{"n_layer": 15, "d_model": 640, "n_head": 5, "n_kv_head": 5, "head_dim": 128, "d_mlp": 2560, "vocab_size": 17407, "activation": "tanh_gelu", "norm": "layernorm", "norm_place": "pre", "norm_eps": 1e-05, "positions": "learned", "qk_norm": false, "attn_scale": 0.0884, "bias": "all", "tie_embeddings": true, "parallel_block": false, "extras": ["capped logits"], "init": "normal", "init_std_qkv": 0.0192, "init_std_o": 0.0035, "init_std_up": 0.0192, "init_std_down": 0.0035, "optimizer": "muon_variant", "lr": 0.0165, "beta1": 0.95, "weight_decay": 0.024, "lr_head": 0.0109, "grad_clip": 0.5, "warmup_steps": 200, "schedule": "wsd", "decay_fraction": 0.655, "decay_shape": "linear", "final_lr_fraction": 0.1, "batch_tokens": 262144, "seq_len": 1024, "doc_mask": true, "train_tokens": 1253000000, "steps": 4780, "dataset": "wikipedia_en"}
Each number is 128 + 24 x the weight over its row's rms, rounded and kept within 0 to 255. Layers, rows and columns count from 0. Numbers have three digits each. The size before them is the row's rms in percent of the matrix's.

# layer 4 MLP up, 2560x640, rms 0.158, rows 88-260, columns 320-399
106:162168118125123112128110090118135133175144112128116168150142158099138172125115151166141162166118087158134143112118144081139113174076131133107123116102129111127156146145145147195160090140148130148166138111137099091119131107137111107144114125
121:111126148187119141137152121147149124168115145147123136102161104145166127123134126141123127191150130094152070187115081141156120126085126135167157148123134135119107169132124150178151120135123070161173100169107125088121155113137115118066138088
103:133139104133130132124158135131164130137134139114097160143151153101125157089100113146143111138087169105155141097113111128112112135106114158118148124125139134123157134126093147139091123115142112161156107143106122165117123135136127052105127090
100:170127122146081118158127141125159131095136110114112109143130131129134075120116130147121112151091157133145105077134116157099089102126108094122075104117124096103129120095143143131138106116137132097134138152129150064116079118104111147147127125
099:120130150197086130162129122123141106137161131174106110144111139143104156143129129141147144123161145085091071122161170125129177126117102124133095094166141100124109103114100180156147128171113146143098127187124120121130152065080153110135174116
108:141112121151134139146101141130118135161119098109106121157124141108111102139129045089103144112135128115139124115140094125130124129162133098207159124106114146182093179084116119176138133136145110127165162127085114127139107126099158108137110123
095:170118100116103121149108075157151148138146145169178086101126130105130123091075134120125153128153111157139130120139120122087174163100090111107143168129148105164151146127128110120086124126152096120169099117119117112089149125136113182134126146
107:146118119133109144101113141140137153157158144109187141129141126130152096127151177115138134150103139102099108113139093150131114145077079149138113158132169133112123141139129173154157125166117108123132080095111178152097138116179093095078089114
096:114109116116110138143128102114139142115149138140103113107097135163113143129132116126135115163130147133133136139184112092153137178128120097124123126125103128133166118099176109056187152114142133095127144126132159103105123151108146148131112152
098:098112131136114110125136114131165115122090111112125162093133122126091189127134113107096110130120099145129142127097140159149122114073143113134107137113131103115150110119127135145150121098139151126127128141154144165113165135133134101105125139
104:096132093110093130132111064111112116180106107117145137097116127116161171144165154128142139119140178144111145089102117114158130123121085124114124159098186129117101130149168158103148149150132116117096131134135113142113151147113155150087124113
098:155141111136135180175118145128144128121105159141158098129103138153109125126123161173125129192137122196113100137139151048086116118090159105110150120131157116100139097123148144136110085108094117155177106100132138090134117121177133150133132145
096:147129087112115154121162123147120118177137123115134179128113099115121135136135113131138122137126115124137156101089142155146127104086144141113141091145152139143100107136153128164160114104106123139124069174125127129098112152142146120138137150
095:133177143138138130122128139118081168087140119104116151153173101169083126148107123174182151148140129132119118141113145109103106148134142121140090117128118157109107161122151135124147108151140109141144150080132144128146153137104152140100159153
118:143146117119147140142128134132172166149130142077120146130134146124099125118120107071146131159119118133130147150128061131124132103121138162179114161133140153108123136127210104093168094147148146140135114103103120124126115131089142132118126117
108:122076171143120154116164136149143152150157125135133144097142095160157151171118098137103133157172155145122087168103168150152106136179118139130113113164148141105070127138165106121116114118142135148119097150105126107121109100129105152132191090
106:165130146138148172136126124142103144166149117136134121161065161094115119128134130078091175148184166130084151137126167176132124155134083116123117130149089147134154120125145116101130116140118111152162100153107168090112116111120152074141110121
095:126122096062120123090073124160168121135139087093098158128129145126140130119133122115137151146170117125154152175120149143119114177179114156129155129171148134132129097121130111132112109113119091121124160110159087150134151162081149111134139103
095:161149175126165154160134159112124140095142137125122131115145096103103095125107113110182161069085103157113096134130107125128170125151093122089138112153115133118122121121149104120151121098137121133127140176108171105133098150114136132161144153
101:157127138123170145114155088110212125124110094123148131111122100136114139119163121161124113126120133143098120137136099119131111093144099100089069135118109161152125141091132057139105132119128054138162106118112111116153124133150141080122164088
101:129158116109111125170165122122127130105111111135122109134113143166098144148156099140120159109076119126134126119148096137092167107087099170151173112143151148176166095107140164153128093166115154115139079120111149155139122114142140080118134153
090:131148092139140134113128131134140118117118128161082098100088148140133098158124089124115126132128117128098149131149124136146109123154076170158097161173127069103161146137149170081149114113146143136155105101129134077144128135151131087135148134
099:143127101121102094120120104184155111113133118131116162140081171117153133103124101103086105122145135110117132138136085116169085138126117112112145157106151130150136110082112144158112104126129130135107145160104071129131107170152174151163131115
098:100145157147097133146116123156126128139130099117167159152159120146101132152102136132152158110131121127119119125160081131151136137164117138132147126135132090109129134101120145132137123154125111131167116120123130111130144170162154113144117166
118:147142196101137134125116129091137136120135152130144132125100078131121151134127125092110131128061080151090115102121103135128112101128125091144137137160108121110130115076126126141092125125094162096134116131159142081144137155107143148145113099
096:167111129124102147094156119093145075140149121104092098138138144158090132049107113138159137149133130166128124132148151144143092139130113112090122119111142092118163115133142146126124150133126139154159126119137125139150094139097108167088106075
101:116117136111165145154139170148104132116082137136105151161158144134134133161099082115120136129133111130133146143114114181150085143143167107119109107145100126108100128131178116147121140113092138101125144145106122127092119153125144142148134147
100:130123137135119146095098113190131138112157142147124164138161087118112108122130071155108145106136110137141156185134144125142140147129111153164119140130103044122156139162136117104140080151156123141147120104126125080150152127146125155116175150
100:106168140112152141126130121136146132109157062133110070141127141101118160144141148116136128118152112139104126112134188100126153127065135121125116132090183115102105084124155130118100111116112146117107122153133132124131125102176154090131130133
097:081100119133124118157148129074163077151202122165134070112145126093115126113142087107167125085143157152143126128117137191094137105137149129094117144104131100114111143148123119162117095123136125134110108135121105150121142145120098122123092077
106:115122132160156114123142115118172150125146154134136137141138134117128095136146131148146114131130099095108160149069186129138118098153133126123118121117121115140121149143162137119128147122112124106146123153115125158125145148130113168149083092
101:104141113132164117159121107112153174128167133145110100136135163121106110155115109093132093152135092085133133108124135111136129106127148137108096112147184086108127099147128129183107115156120153062080124143096114165137146064130112115145140120
093:150064122093109126114154144104067127125111113115102121181148136094169106124109146171104102105104152153122153126143155099150177163130131124143135120145119108095141123126160111128154104190137138111127108112130120120109155124161104164155131153
102:166088141135114131122130120126153129137141169166105170139153089127143159101112187162137136128110108157154095122129145133120172119168138130158084119108087148124118125079115141169177137128110130165131140189141131118140153125121112089112140116
098:122113107146144133104118138141114132120130111142125162105124158128166146099145114185137118098149157149184142117126148087144136132141112098096125135141118148165073106126076137140138088131156104143133107059117158107080158118118088131118124108
098:103153115145108137086120116096124086179119149129131107139089125120155126136163127103213158166163139123124118139086099146083150132172122138163137143166160083145117112108129187157131117192118139127117123114130131086141138147113152135131144126
098:132141112119094146147143133147123120127131138127140124138091142180139134091110150113117129133097123153136193112138098096146125152170142132106187120106113122122140109128110117110112163106138108108100145130149148102143142144092126100133096118
102:172091119110090159151087093124131102171111078143141137149093098197146167145105100124109146143092146149117102110166118145131150115097113089146176143153144097101098165164127117161099115108118067105125140096129120112132112155137160152161110132
095:099119143119144078170142127112161121119143136135167152091126115115116131165128097150121129134105126134115147145170115077149160072152118169166110130127127129134097084096172111152140148134194129108161120087063119125117127142138145185092156067
099:114170140167109148144100144159090147130148132127126091156120162144135101145169152140133166088131137154082150127122123142150127119160124129199093144077136123104105138068124141129149129163133159132114111125117143098121102147107126162170095111
095:080096115122127129094143099100154095105174126138128122164116135146084124093104175141140129171108123107137092140070141134140201147112092095190116126104080100173126108132116147163139144157134095142116124071153136135127134135108124139140108129
098:157113114154097161124107120124153112139178103128077145163160120112130160100134142117122118187096060147118107126141177116116115090157119108139109165129167111160114105125128121123073111121158144120109172101141124120122147153134091129125139131
095:112113137131158140144148125101114158123128169111115102108122089167100133134124156086129122145120174148149111128124112131159111152143097139087072159144135133131117159140123117093116142106093192113122117114085130133151158095178106124144161143
091:178162124114129087168121087126154138107144114165112146116158149162103141130101137116078146141143120127136110173129115117115111152101140101127142136123142163110115094129143122121128140142142119142149149136082100130151126109133137143103091172
109:111115123163097127190130127126145122150121135113114121134141146139150137131177152146089126131177169077163130120115144160107104147119110100114122119114125144177107140100139123124132125119072142126142127130086147096088088124146106118138137135
112:150087099102135131124141130144123121147149127137142164130132124127178096140101124192131107121165173097097129141103082133148164122148127110130141090116163124139135109133158154144128188109131161138132123166110113157161105118112150152055166137
112:148139133130138158100164130144087127124100122145152135101095149145128106133155163136095169098124172101160121135127146173143129126142119114153116102117125105115076163112105130172112119145122140064147139089130128117107122095157140085100136125
101:160138100126087150110132111112134160154184139159114106159138141157139142160111118118111122148131191169138133129106121144125117181139105112112143116108120116102115143167098145133116119136142125134153126131131110117087119113119120089105158127
091:143190157110125112135122125115109147183120137134128127120175139138134117160140155138118056145099058140119109175135116156109091141096112186142113085151101129106135156100116109088166151166142127112116102104102162151119119140097149136131127173
099:113148130107121094121161144073137103165160108136115095129138125097087169097115118136173136112185141129127141126150129085175185151190148109140067173135132105129149145168119119144141148124089129142101125100117134118146081120121150162127074166
093:127113129122121155137127156123131117118175123146149190117120101156090115118131126168152143099133178130123134103135089115120116073106094123116135195158157111142119144123150122137123167109084118129123156157106120134134131134126118123079125134
102:154124153130098144141136112142162130147111155155163139179139090136125132150166106130100166124160109129118140118110126132141137108187157103136150138103137092136142086123135106133150123139131135117092156124106134087111156138140164136132102104
100:160089088118200081097110141109137110119122160139128099130116126138156131160155126126141127095131128117111158105127148125133139136146136128134139152153096112153102117113187134110118109184150104170121136094137096121144115124151103117102152135
100:109091112106115113156125131173109133105159148078143120115080101114143126138169145060168149119079149128127117087109160105197130156130138134143119151137178132162099118143119076106092124126096162113129092127105144101164135127133143170140112149
102:154129135116132131136118108114109139131104171080112081169142092158137155144147132097145148170139147110152137097138134137144118064098133097092150154104130156078127145116182169129144113167143144086150166172124134125152119121151088112130130144
097:132151145121161141142108140120129129124114135130143125126118170106115112116156104139104080167050095104112116106159106099164133101177125144131168143134090162114135174158147125132164084143101072109107117073085151135141123087122093106074147138
101:136124126112161108166106134130172115109159134140126167143127089133108133142114078072151129121114149120111114102081152116138152160156110101100155186139153149123154138104151111117069133101134146119143164129108140164100124117134136148147087105
100:057161092107105112153137143138171157122153109179155161134095139158145135170121139111133144147139138166133119157090094128136117128136104130128156129154124143104104121163104126140122168133052137112148149106084170122106144130103151173129135128
103:130160098188130154106116136176136148119105116133127132117164130177111109146084097137112113097147155111152121097122093122115058131171082091128077122096148137191116124112145175129112144132104161180158099132098112099117120122134128132122151090
100:122142139147112180120112133116181122164114155137122120149139153141146119121138114142117126128192126112128133099113118101096146107159112117097122168115113144152140085138152115124101112127092125086158139117130145163159102123127125151111122136
102:151155111133145134145100118110132090133088120165092122116098105172141144172149034208147116136110135134141182136112162154159118139110162126115131126139105130133124114087179093106136145134104134145128127135145167104076158123151178094120110114
092:138125138080140137111139133140138126129113161177189154114120120129115126124160151179156137115121155147137161142101098106109094125139170105125154142161117122137117140125105150167129095144160102173133143121151126135126112139144089168119115119
093:073094120164129081135101085136104145106134118141089123134116138124138137101094096131102113154098097092130110095185136125124185144154133155146155142149149144122135130128118123131122130107087159103090135180118109133150120152181117105131131056
093:095178120134142095141145127135155133163137148099148129128140142142131086112141119133111113149143142142145124119143180152123111141156126135139094132148176125110140139156120147117108091093105154112116099095150129099094117136149129155133140106
099:130126121125180113114120152109131099129129108068115150132115123152085114157097067125105164166121150121125138165110073172156116111138110184125170136107101093130098122146095156109140060152075150122085103135125136163108109131160167094131128121
102:133125121132136162118106124154127114129126156119099164102145127125165123090138138100141155135134142147146162129122075111112101134127138079137118155128102173160156130167125164097107106152143149160165122159111116131142119119163160125167132121
107:123162130124107183145134108127092133112113119113119147133098160122108151107132157132202147138108146120098110151102144149137114146148094132129142142172141162153131136147169136149194147145103111076130185069124140125101119135081157103127131117
098:112143102154085095136106104121113142116165125103176134177100145134162139104133142145120169139068120132096152174110139130143147107099132121199140122085136146123139101146112125147153091122113117138092138094129143119168164135131117117155145142
106:145113140123101143190122099153111094070123151129187125136127123084163102128133121135127100121123098115148166169110114128113129097115121163139167106132126151122126115116134125159129155159098131173112123131083101129154158123101134161095074144
087:134099189089124137136117138138148143092179169143142140116138130101147119075119098055167088114139172131117145136109130116113140152116100143136142181127148133114137098116137128118072128118100167124139089101159124138129130142147138153135141122
096:140115099146095153100162122129143112185129110119125111132146128152105141093124052139154132113148120115113130139123136112105154136145156101139110152138119089124170123114120128118123149116131081156143147110120166110117123112120146146111115096
098:115107098090124066162138101163080146117110155148131105134133110166137116135127112122128113156161115103110146095112106155120103117166111116141097125124103115116103136142123146157146117123105121125123073132182132122143147145121114116133109144
095:154129093113096105147127133114159157167158139127135150125102150137111124079135133115125141119131150088134090125113141110124138136122090101137163141148137153079083140129113118128135140144129143110146113151146091112099139098157166130076087124
099:069163139141129150131089136120112143126090153104132130153104163103169159156112105142090133129137137126102137112125132172169096159142131113163124109160104128103102130121133115144122102110130112102156139090138101130134152140097113093133113113
095:135129113130142159123123115131123120122176139091126165137109127146132098103172162150134125143115134123107134119159143134132121150155109113102113109167143128145097118108138117147130139164153127107144134119158129096102120166118108129140086124
098:144106145184082115150142111143129148160127129103174113105174132149094176129098147164173114113128113103130135145138153106096140115094134159151129146148119122132111086117151075092096109104117160134141119158140101114144121150098117149113128122
098:145136144119118127097123128119147161173140147112158127160160139128155155056165138143114161061100108144135135100181125136102112116127086079126141113165134137132178111168122127124164110131149157098089106141174127114111150131140110110110123124
101:097143110114129111125106087139140092106102141119154110102138127142089187120144109175152123135147089133114122153139108130118132136157130151137114101120108128101079116151151084135119160092085133140139122171119156128148155123126173160095146156
101:111110121131124136128145110129136109153101113119126140093152155129109123123125095134124124137104145133128147121135137168127147099143144118132094139077152110137112128127155148147159124107157149152126111119107144088143115111142154113135138095
096:101147151124093095126130146153114091145139145181127173115148138116138150091161132143147164155075170141152148083075124121169103138154161136128123130156157093106191076112063105130152122162100155127124091119161169176161128098098074112111112102
104:119119132169163128107146119137123115161147111133090143156161137166121075137133110110137098144089145123090114129112136144168110164124123132134141120112119128143142134127130111138142130118142093163117099156084148131142141110108119125146141116
102:132121155137126145104131123109092155160138133152117120142114136126128146132129165120108126114109182120142157147192138135149095145139097143113139090118159121148113115103139159119073092111141101098164079139143140123171141137095127154171181151
093:123111136124091170065131154120086138076144101155101146133102110122187151110127133135125144126114100118134141131109114115121145114128136146098108151073125172143129153147145101108122116091160157123100127106148135131123127146110132155105129124
102:111160129126154081124090161129171134165174092155116164157126132107162123113145098147114142134105117095119135127129123166128133122095124153121142099126130138136099108100120158128116119144155166137114102196135129142127136118113134097137125108
104:121137139125150114136123119110152125071126115094165120087124103114086129146106146128116134112129118172117106144126146142123131107103116100115116158145114148123107141140177140126105112129131132157107128175080102155132129093132120181122158109
094:122136103162100103113152172155127085150153123087084131140151132146147148085146111139095112128148131122104098138101133117161134168089114121105151147167123101085105131116119075130107118129170140150109087100121131104134111140076143128118122095
106:147138099117142123177090131150098109182153106134144135112114103148139118145129110172118134155112133095109164157154135104129150141135110126109129126117137135108089149153145158123085103115131141114149122131128128121099094094175111155149098138
104:125099110119088135121128117136097115175157120108123110157135147092124118113114124120108134139120140164120104137111124125146114088120106120129124167089140149113117096145120114128125160130077077102132110113123134136107126141172108136096162165
098:169095147139089137147099127169158138109088175084103124135124124139105147133160114097121127138109172094075147153121150136049139119131109101130101115192136149121128130119120110112170169114138122114162181118132130131132159119133135153110151144
088:137127099137125169124158160122164140119099150140144135119113133119103172110127152150168141143105160109110145103127132135147145130118100104137120085147127147130188121119152100106183113130143149144131132119106140123135140080139145120140140140
096:108098096086170150116137124062137135134131136112142133179111137113119092112131133138103169122144117196131194102151099134131133115139100126140165136102132150127084137150107119083092139133135109110140093116143130141128084128130137185104100102
109:133114104184114155163116095125127111171096145152149145143118133142127106127102161141121155115112127165121138137064109147132121147136094130112115148129113171132084172156142113124116140118099127144111146075148179120155152123106096133175160172
098:115116112137102172091135099154138123143141095139114139122094157139159136069116096085082148116154102164110123133116150122126133180138122154144135125150149133170141090140127131164107154142102111115122115136099080108147087128105161093127111153
113:093115127160102143172081087138154159084177122163127184186195104094131107114112120107172095107123117150136157093128150178110125163148095142124142127140144093094141121122108141124125121152157130160155133106113133159117131126146128137121098124
101:155124151122121144126139109125115134166139126116116158091096133100099115132106149125141088123106116089142168096128084124094157127144119133148067136123156167120091090118130118144104136160108125133120104142082108078122088125111174084161145120
098:135128156178132120141136122161073127150164138112186138130133147136141142147138150119173084133162169117081114075165114153118086138092144091120158158146139145157158107114144081148128146169048094120114115099078120158131151102124142130148067173
110:097135095133148180108116161125108134145115138158051123162155130112099123151127154179114092144106118062108095141146121178161135166152174143157141132125141150140125145143141136106109149121138120130073173084114110119124134132118104164134125115
098:113091112159082089146142143098133111143151143091100133122125118136156122124077136152151120122104128134109136153136106061136080138127125155087101111138143090108166135107107136118129151165109115114117124112128205144117126127120120108135144112
097:131119135131115127126132132130129092161125098151181116134127126159146128126127069116132102076090139109104134119174089125177127118168131141108136152118088068144090166120108154153154120116103145107137090123109100129156148139138138126112128114
099:121116132101153109129109167139099156092167133087126134141129115116119105118159120126131164139125170157123121090142130116155120160123116159104141116110154173116088173081117115136154106149113119096126162121114110125094153108085125125125095125
104:103144108136123138163105120133149121104131102162123103154130115161140138137139142123100128117131133106141124166126138131132102114120128128147113124141116144157073156139093150131126127120108128126144133110128121108090124122089127135167156078
100:116131104145103145137133126104155129161103116133125111141107147157153154131127116082103106117130111086110129115107102141136178161137115094160086108114119092114118107104106100112120130142135167150124133110165145123143128144105139121162146137
097:125129096126110161155146175151138122168151138146110123127107140137127112150123127115105166141105155176119143135169134148147128128147108183126110159157153114177143144134108158142156113110125126118131115135122115112131097135114084143140122082
102:111101098114092132142146106138122129112119122163134163175155179110079125118093123136140137160147126153127076138140137122151138131168152133136102141104096088152135131099145106128121129155117092135141148110107161138122149120098109081130143125
089:122119114124139132121111113094128130107156112144112125131087161115163161102082098102110092094145128095147128131168112162141132092131150147127134157100109099119162121139122160134145139146143121122165132185094149155159174084153141107126102113
095:113145142152131139124141096120168162115153114135118134112120126132155146106100136148145161130122136130090091101117137189114097114122103113131168140120086136141135107142148202101071148139128117134101141088128101152134124123157122108122167108
095:135137127198094103133143143120100158116114159139138157112155099170113119119114093126084141140141064117167077089086158127136135151123096163170149127134121131142093150152108138161142140145168137133128118135139125121095167141126137116132142107
100:154140112112106113176149132161134121149091148159153156175169140122155108178146150140108106138110154100119120150120145158135111153142126123149139172096163125158138140135155139129109131139126138116117114162121147170136102107123135114075134135
096:140103111090134156112137106143137113148106111107149138153162142144129152155170106112127121094179125133125124127147070143101118101135102110136150177153151118167118150099131094097102149134201093118141156100130110147144109142163150153150075134
097:118123108167128130122127105113165094141120144160113134148093133125096108095132145150102111134152157165134103103118172108128096122107144162156130055130143126097116117136100119160154150100144161100145127160155119140094122129133142110132141140
098:144164133129128178101076124149151138107149085149113105146138112145123139140119117118137134141192141123119137176144128129122140133145118111158130125108141171091109127099086124118123149139133125106106138101111130126143119131133088128154123096
102:098141122117125139140138146157122142153164116133097123131095106132127171099136123152138139135122118128142100126102159137152126072077083198060076121098094158117142100152143148170194133184153111168166136108113107142139109107110143150134123104
098:113167083096137122165137146161112107102105144115149142147132142153141109093159098128165125169123166135094097146123115114159145120111129142137102160156102151116164085127130133096149128144129140123117141108135109148121065122118177151067142094
092:108104139114147100103131186087166130131170161177112145107106136121106097139159118143105105145099113119153104171138131103156122143155131126117136155191054136114070108113109111116142097120116144141095158088152109137125127120143143118119123129
097:152111081112111170170134132086180143104132120155152110099102120157100136151151101113132110135132079127181114095120123126099159135106098130127180083146145144116105102159096141106112134140135180084154149107134148112148089121112111095108094172
099:105119152128139137147109160120130105102118112128113159117172115160178133163149159122135115124117149136095135104160157151118139154108154095127164108148172102096143097138166102134160131113148125109113144130133153127151144101119144105122148092
100:165145143131121129125120108158155108144116139103102158095071124111131176119166091148096132182122136090116133142102119118131133133174066064135133144110143115125101095123114143105137141125137142129110077121166153152125139155119138146168126087
097:125126098165135132130125126119106107140133107134070149139160130144108100143120132106131142108134123144153114120082111153130103143131135144136116138134080133088105113138147106117138154146166157140146145124110092149140092158139158118098122100
092:099145126119112154096155142110102132172147120155125131124103150131106138073173101173057113096099099140127096131125140101130121088124109141132115117157143142158131118128118091108141077109105128131120126122139139130169099122140136123124117122
124:093138146108105110119121142177137130120159149106101165172155165149103119108105097118142159171164109167131097066107126104077096096080135068129098078163193162085089123085109132127126095173109150110104099151158168156149141149120094131130078150
098:165156130130121121100111139111153140134150154133130127140126113129114140149128101108133117144134137128072159115119133151109162102144122140131150156146100122073107127129152145122131140127115129140155108088195120155145117149149181136118145166
095:129125106114182123105175129150115156121143154118151142124158155114118125086118125110120114113134151107154112122084105135124099150104106127119127135106131149121109132196075136133120158154127101094146124109126113101133116092106120105164133138
102:110082169128150145151137143106165120116142114150076164115106171106162152164142138085109106140130153138141134171145148107120128128134120118117147078135084123114165113156177107129123141171108131135111170143130139136090130146102125130103129111
097:162117139121127113169121131125139120114114165132110123120124126174091145126137100095155139127122124120114142159139127097111137105134138144130117164138132106121106154155129113111151117119131150086108129136151145164121134141103144147122119150
097:134097116096123162147132146125112131100130097139069137104138146147090113146170139130126150104131081092103112164149161106153118121103151097126131133103145156152120123111137126146172120121116118096101145116143132135175155099116115115152149148
094:129148108113129136139099138150156124156110121133112149094120123146124116127166140095153132149108139178115110102145095132125130126120103107148135108140132155148142148110073127126098120094145095116110136073160128133164151130057099113111100103
102:151162103138104124107149132144123148132160110133140149120125138115092117122155168137123149147140126102129191120100139110155144098119142163149117141141102125152131162144089115147157141172105099154152100116171106106161117138147131107089186101
108:163130183148137138123134139112147108142125129145128114120152135106134125121155080093136058154122110144103167123134081101114100132129133104108141101084180104083092177123118111117109132134130133141115126114046092098133152140115116125129085107
099:151122084163131119123139119135138095102135099139136131095108124159108151119142121145147145127145180200158036112138150111082121119112075133101159095145122173181153138178103096147106176154063171131157165148141124154145162135123153131110126119
120:139129136140145135120136109165114141111123123139151120129166118161125118090176109128130109119118147122133113171130126144122132128149140153137093110090138092124139143135111103104131167170115133132131123129116115128121138152155173116100172171
103:143132076122096130112150125145166115097130151094128088150143136127133172120127106093148172114138109134133129143111111153155130101106152120108125093153087118118092128162111106142143147130106199145092128120086147149123129124124117161099134143
102:178120090130134144151098143134157119103126134115127163168134097174108153152115126168083138163128119120150090158154167141161127076144092148178118075170122133120132093089129130109143098171135113108117170137084132167183106123125127094093113149
097:151084088082072118144139129117130114140161139110141148128140118129180108096161172100124115143143092153160158113116139097117141144172134076096117135161142170113132140154132122116134117145168137113129156126104135147142104118144119101160130133
097:118108093099157152143128093091127107141181116149095142142109136161128131122115094135128119131138121138121138107094146134107098113147105080144076154117129116167134110120123139126083118110139132126135131113089122165072147125147163123104125105
093:134140073157076142166154091140113154081146126136158117119103135139132125125141112120105110132118135174155074089138143112124113159146160110138130150120161142107096190133106121128142139074112089085161084116142104117125132159157122137154124116
096:110104135120105148122145124120077118109085143153119165132099091154109137147139128148094173146097126123126131119127141120116137119116186166116099168078144160110116144106116121128116103114086095120131126097112104103164178085101114097114144139
115:135117135106111162056119123109140108115103163139142124120118100103117147161138092159126116151152159137118116128149120178160162169179174107118129131140095115143133153154138133123106122157114170139128122118102134134092091093128106100141128128
098:149117117107105128109118108093129143120154134128142149123170116145162119100126152143109131113139097150121137096118091148149115165155121106140124112166173124123117140118140094115168081144145126138164103080126182143195115156156119094156132097
096:168121149148125112139114107142118162115133126066176123083102124123162146128120108133056145146138121171103109132123128114148133123135073133098137141129143101122120152092154131151113131139140131142102153114122148123061107147144095117107135123
108:098107119151112158113120129151136169164148093116120086090154093101142144103159120164120173123111143120162126141131138138109137188114122101126130139150134121149154127121130140143088176136128126138123126082119156114120110120144159155103114085
094:130133151089129124123182093097137146089139146166116145125099128092132132119116109083125120140137139120145137125144132121139124090087073128139127116102194121125125095100157092126172159122090149114106132164153100177133116104112129159128130120
098:124136163176107135154082105124138087102138097161111151175100169121124123160108141113144135124110121115175123133132142116143170150100130115109135094137090111134190128108218135120135104144126140118094162104129137131140146126166104116133150117
105:119121148137149086120151155158134125120127149136136167150128085151104092173128166119151120133154147104124143143138109078148085088146106141111121117088128138124100111173134119138104147119126097140136113168115106156171088119145132147159125154
109:076109175125142110139115107110115108143119135139088146143108155143136139176101109131185091138110135116108137151161161086154137151152129072138140129093121108126139109127132123140142127134141117097101120143107117189118137146088125160147141123
097:066159163153175141102134133129134132129109086148130118113097111173108205117101099160120169150126117122131127156133141148150129112125101150105135137113117144160107132115123172140120164163099108175108132098113192131097174144165127141121149176
102:128146105089122121150126112149122131129123114155134134130116153124097124093100140140126105132131106160151140107140135090128142143161148089164123148105147107103161161101154145137127143089106155120225124130143164147138157110073133095091104095
097:163141133154121109123169101122114106132095104165149137108153117123178126077125103127138088112145126109084135110090093123114183133143092130174075147179138109080149138101148125101137133113171151139145134118135139134077153134116142087091121108
126:143104140100115143096174149107149145167116118141112132121137141186106154163150128170098131124116090112131143111162152123129126096106100103134167083108073110128143140167157146116132096111093142080159130099099094134110103118143145100200174128
101:151154105166125098150097119099091141182147116119137143091100120129129136106136126094100145138111129160153098086149147121112152132149152146138143173147109140168129156131134131102102125105064087095134156160126115171084145099150156138132137171
096:173118106083146183118087173132166084108116118099113085109127154185132147126089096161125108089131126117108118121121083100104169137118122162101129109125080145117147104148122065149098113110128192129150121129125130120157151152110075142137125123
096:146120068128109119084109144115139128112116098122073152133138143109156125127127151100129131104084123155153139121168111129107138121114158134103104138159179123111141167110138116152121122124126132093155096099109094097093125116101131123133132155
096:177115120103097121134136116100132158130192088156086123074105146107124104137113118143128105130126089096117116156150065142137092149125146172106167093140128121076137135084116162110103175164096157099097134169153138140144097142150141128154133098
099:150114112102152174127140128125138121108131098099140113127136148156130144127167122098132163136105112109114148119119121091092126160128127149153128151149145137130153127117161150138164151143154061086089131098122160099158120167135127111136140142
093:138120091157111110109160160111132137148124127133144123119156146125126069106138114131154092134172178120159164146129113090120122133121106112148144147141120092146109128144129115165103144134159120114132153151117120170153141132140132146112064122
102:165139133138121153089142144109115131101121110142103115180122147170133110132170145135161152146118137168132132102124111141136128102112091138137156143146120136138105133131162132141179140188093126098152136110099112074131109131111128100131147156
107:114138166103127144155140149150155108114098151162143173168143145135083099201121129082171142116176122142117116139120108121166141134147111141132153098131135139134133095121165112144123117103143148145130141136115152114115113100083133103156059135
099:110153154085108128169109136173146122134148127143143098151137126111130148136108166138145136139093146139116095201127130157075127126184155095116090116141124138122144141178125125153126135109153132129119151135149133109143105100132131140121144073
104:148139151088114100130174123123144063117139111142125132150132102121159109143127113158150173145133130177139176120153132089140109126064127119103159128101128143143089123131166111154100111156153088086160128126186154132181107106123125127105089146
103:106165135141103142120132152162141105117153140068128117175104125115106138118096150146110107135169162142087162115117113136021126123173129129145102152142109141156125147098138114092114135136129142126121144104117118124106176120101125090125132113
100:159087160142156142090144094115142075126171121139108125159090155129159141143109134147119168126102129146119158127112161139165148145161142123092152162122129107165130085123110134171121158123088072152175127069144145061121103106145101100103148126
100:131096125118160092162119163169105123147138116124131101122105113113139120120143156132098145105112077130139112117108116143058134161103117137113131106147137112183137084133106138116121117136100138160088138111117138126111135094144114157098134115
098:174125127153119133129117130124138168167131142161145199152125107102155121084148161124104122160128136101097146146101087134119141106119156130131158128112071112123144096146090135127158118116112119102137135113122111135144100162102135140139115115
097:121127139170104103186128095132119114139169117155160152106159139117130151092117113133132152152149143092132140150084108153127109134168121150145138080141111117072152125137141114134136143103128066165124149216139116141157170147131095094193137143
098:154136089089100131125146109106126108108104149140101142158113097165130137139175122155113103136140079164058140102137134152110155153112124076122142115159122145133099110102123164131129138166136158143105098138180139177169091123190130094127113093
094:164116139098096113129165088140126082143112119125161144150132117137119097109129131129162142160164116173132103131136083122155101112145152136089137151153106152125171119114154146143130145106100128100149159144144143137101113164162148166147121152
091:096125104128136162120098122138103147135112102167116108204132109152107122122166115137180121138115138134164132166124102128111102144128111110106169152145156110101104102127133121150107114115116130149139118131138067119122147114141107181090119131
103:183100136112118122128167119175127159121117131105105124143079115110138134086121132123115139112092176133153140128115131144133142145095096104101136154157140160089094181125110158138151090094126120138175095107106136153125154113122088118136101120
095:144157143134155111136139149132074105124152120126120159122116174152079173121163081108145121113142102117158105121126122154138137156135094138091092109133110097107123084104162129083125102171135156126106140147091099179114142146099148088113114151
090:109120149159140137103132092126110123140083143097128141157099147144114138128155074137115143109099151131094143120160136137105140129138169105143109105139104104078131103114132176067151079137141144089161122111108132119135128149136162164121086132
099:130113085145094099114087110164146139126119131144136100132134162136121152115158139147129149132149145099139132076082134164149138135119118091121129161155130110140110093160124107128092171167102139103117140172114146122135136111098132182143145121
099:158154119157128101102118132091154138120163138138096137128109108152142122117104121094146115071124094075136126150122130080132128175098110176177114132163118110135093124027126109147110145162121120172115111088104164134135136105161183115140134163
100:096111136134130108072160106159118095135148137110119148138105130110114186136110170120101099134108134110102146116146082162153127087106132107111114133172144091126161125132131125098132167141135089114082107111108139124155110151139098153150096127
100:091118128156093106115126120102131138130176095169143183139126134158119131151136094151151119151124134111172158109127096137133103123088146132107116120102143127131135144152128126154149160107138137053087105100122100157145105141142146138121154130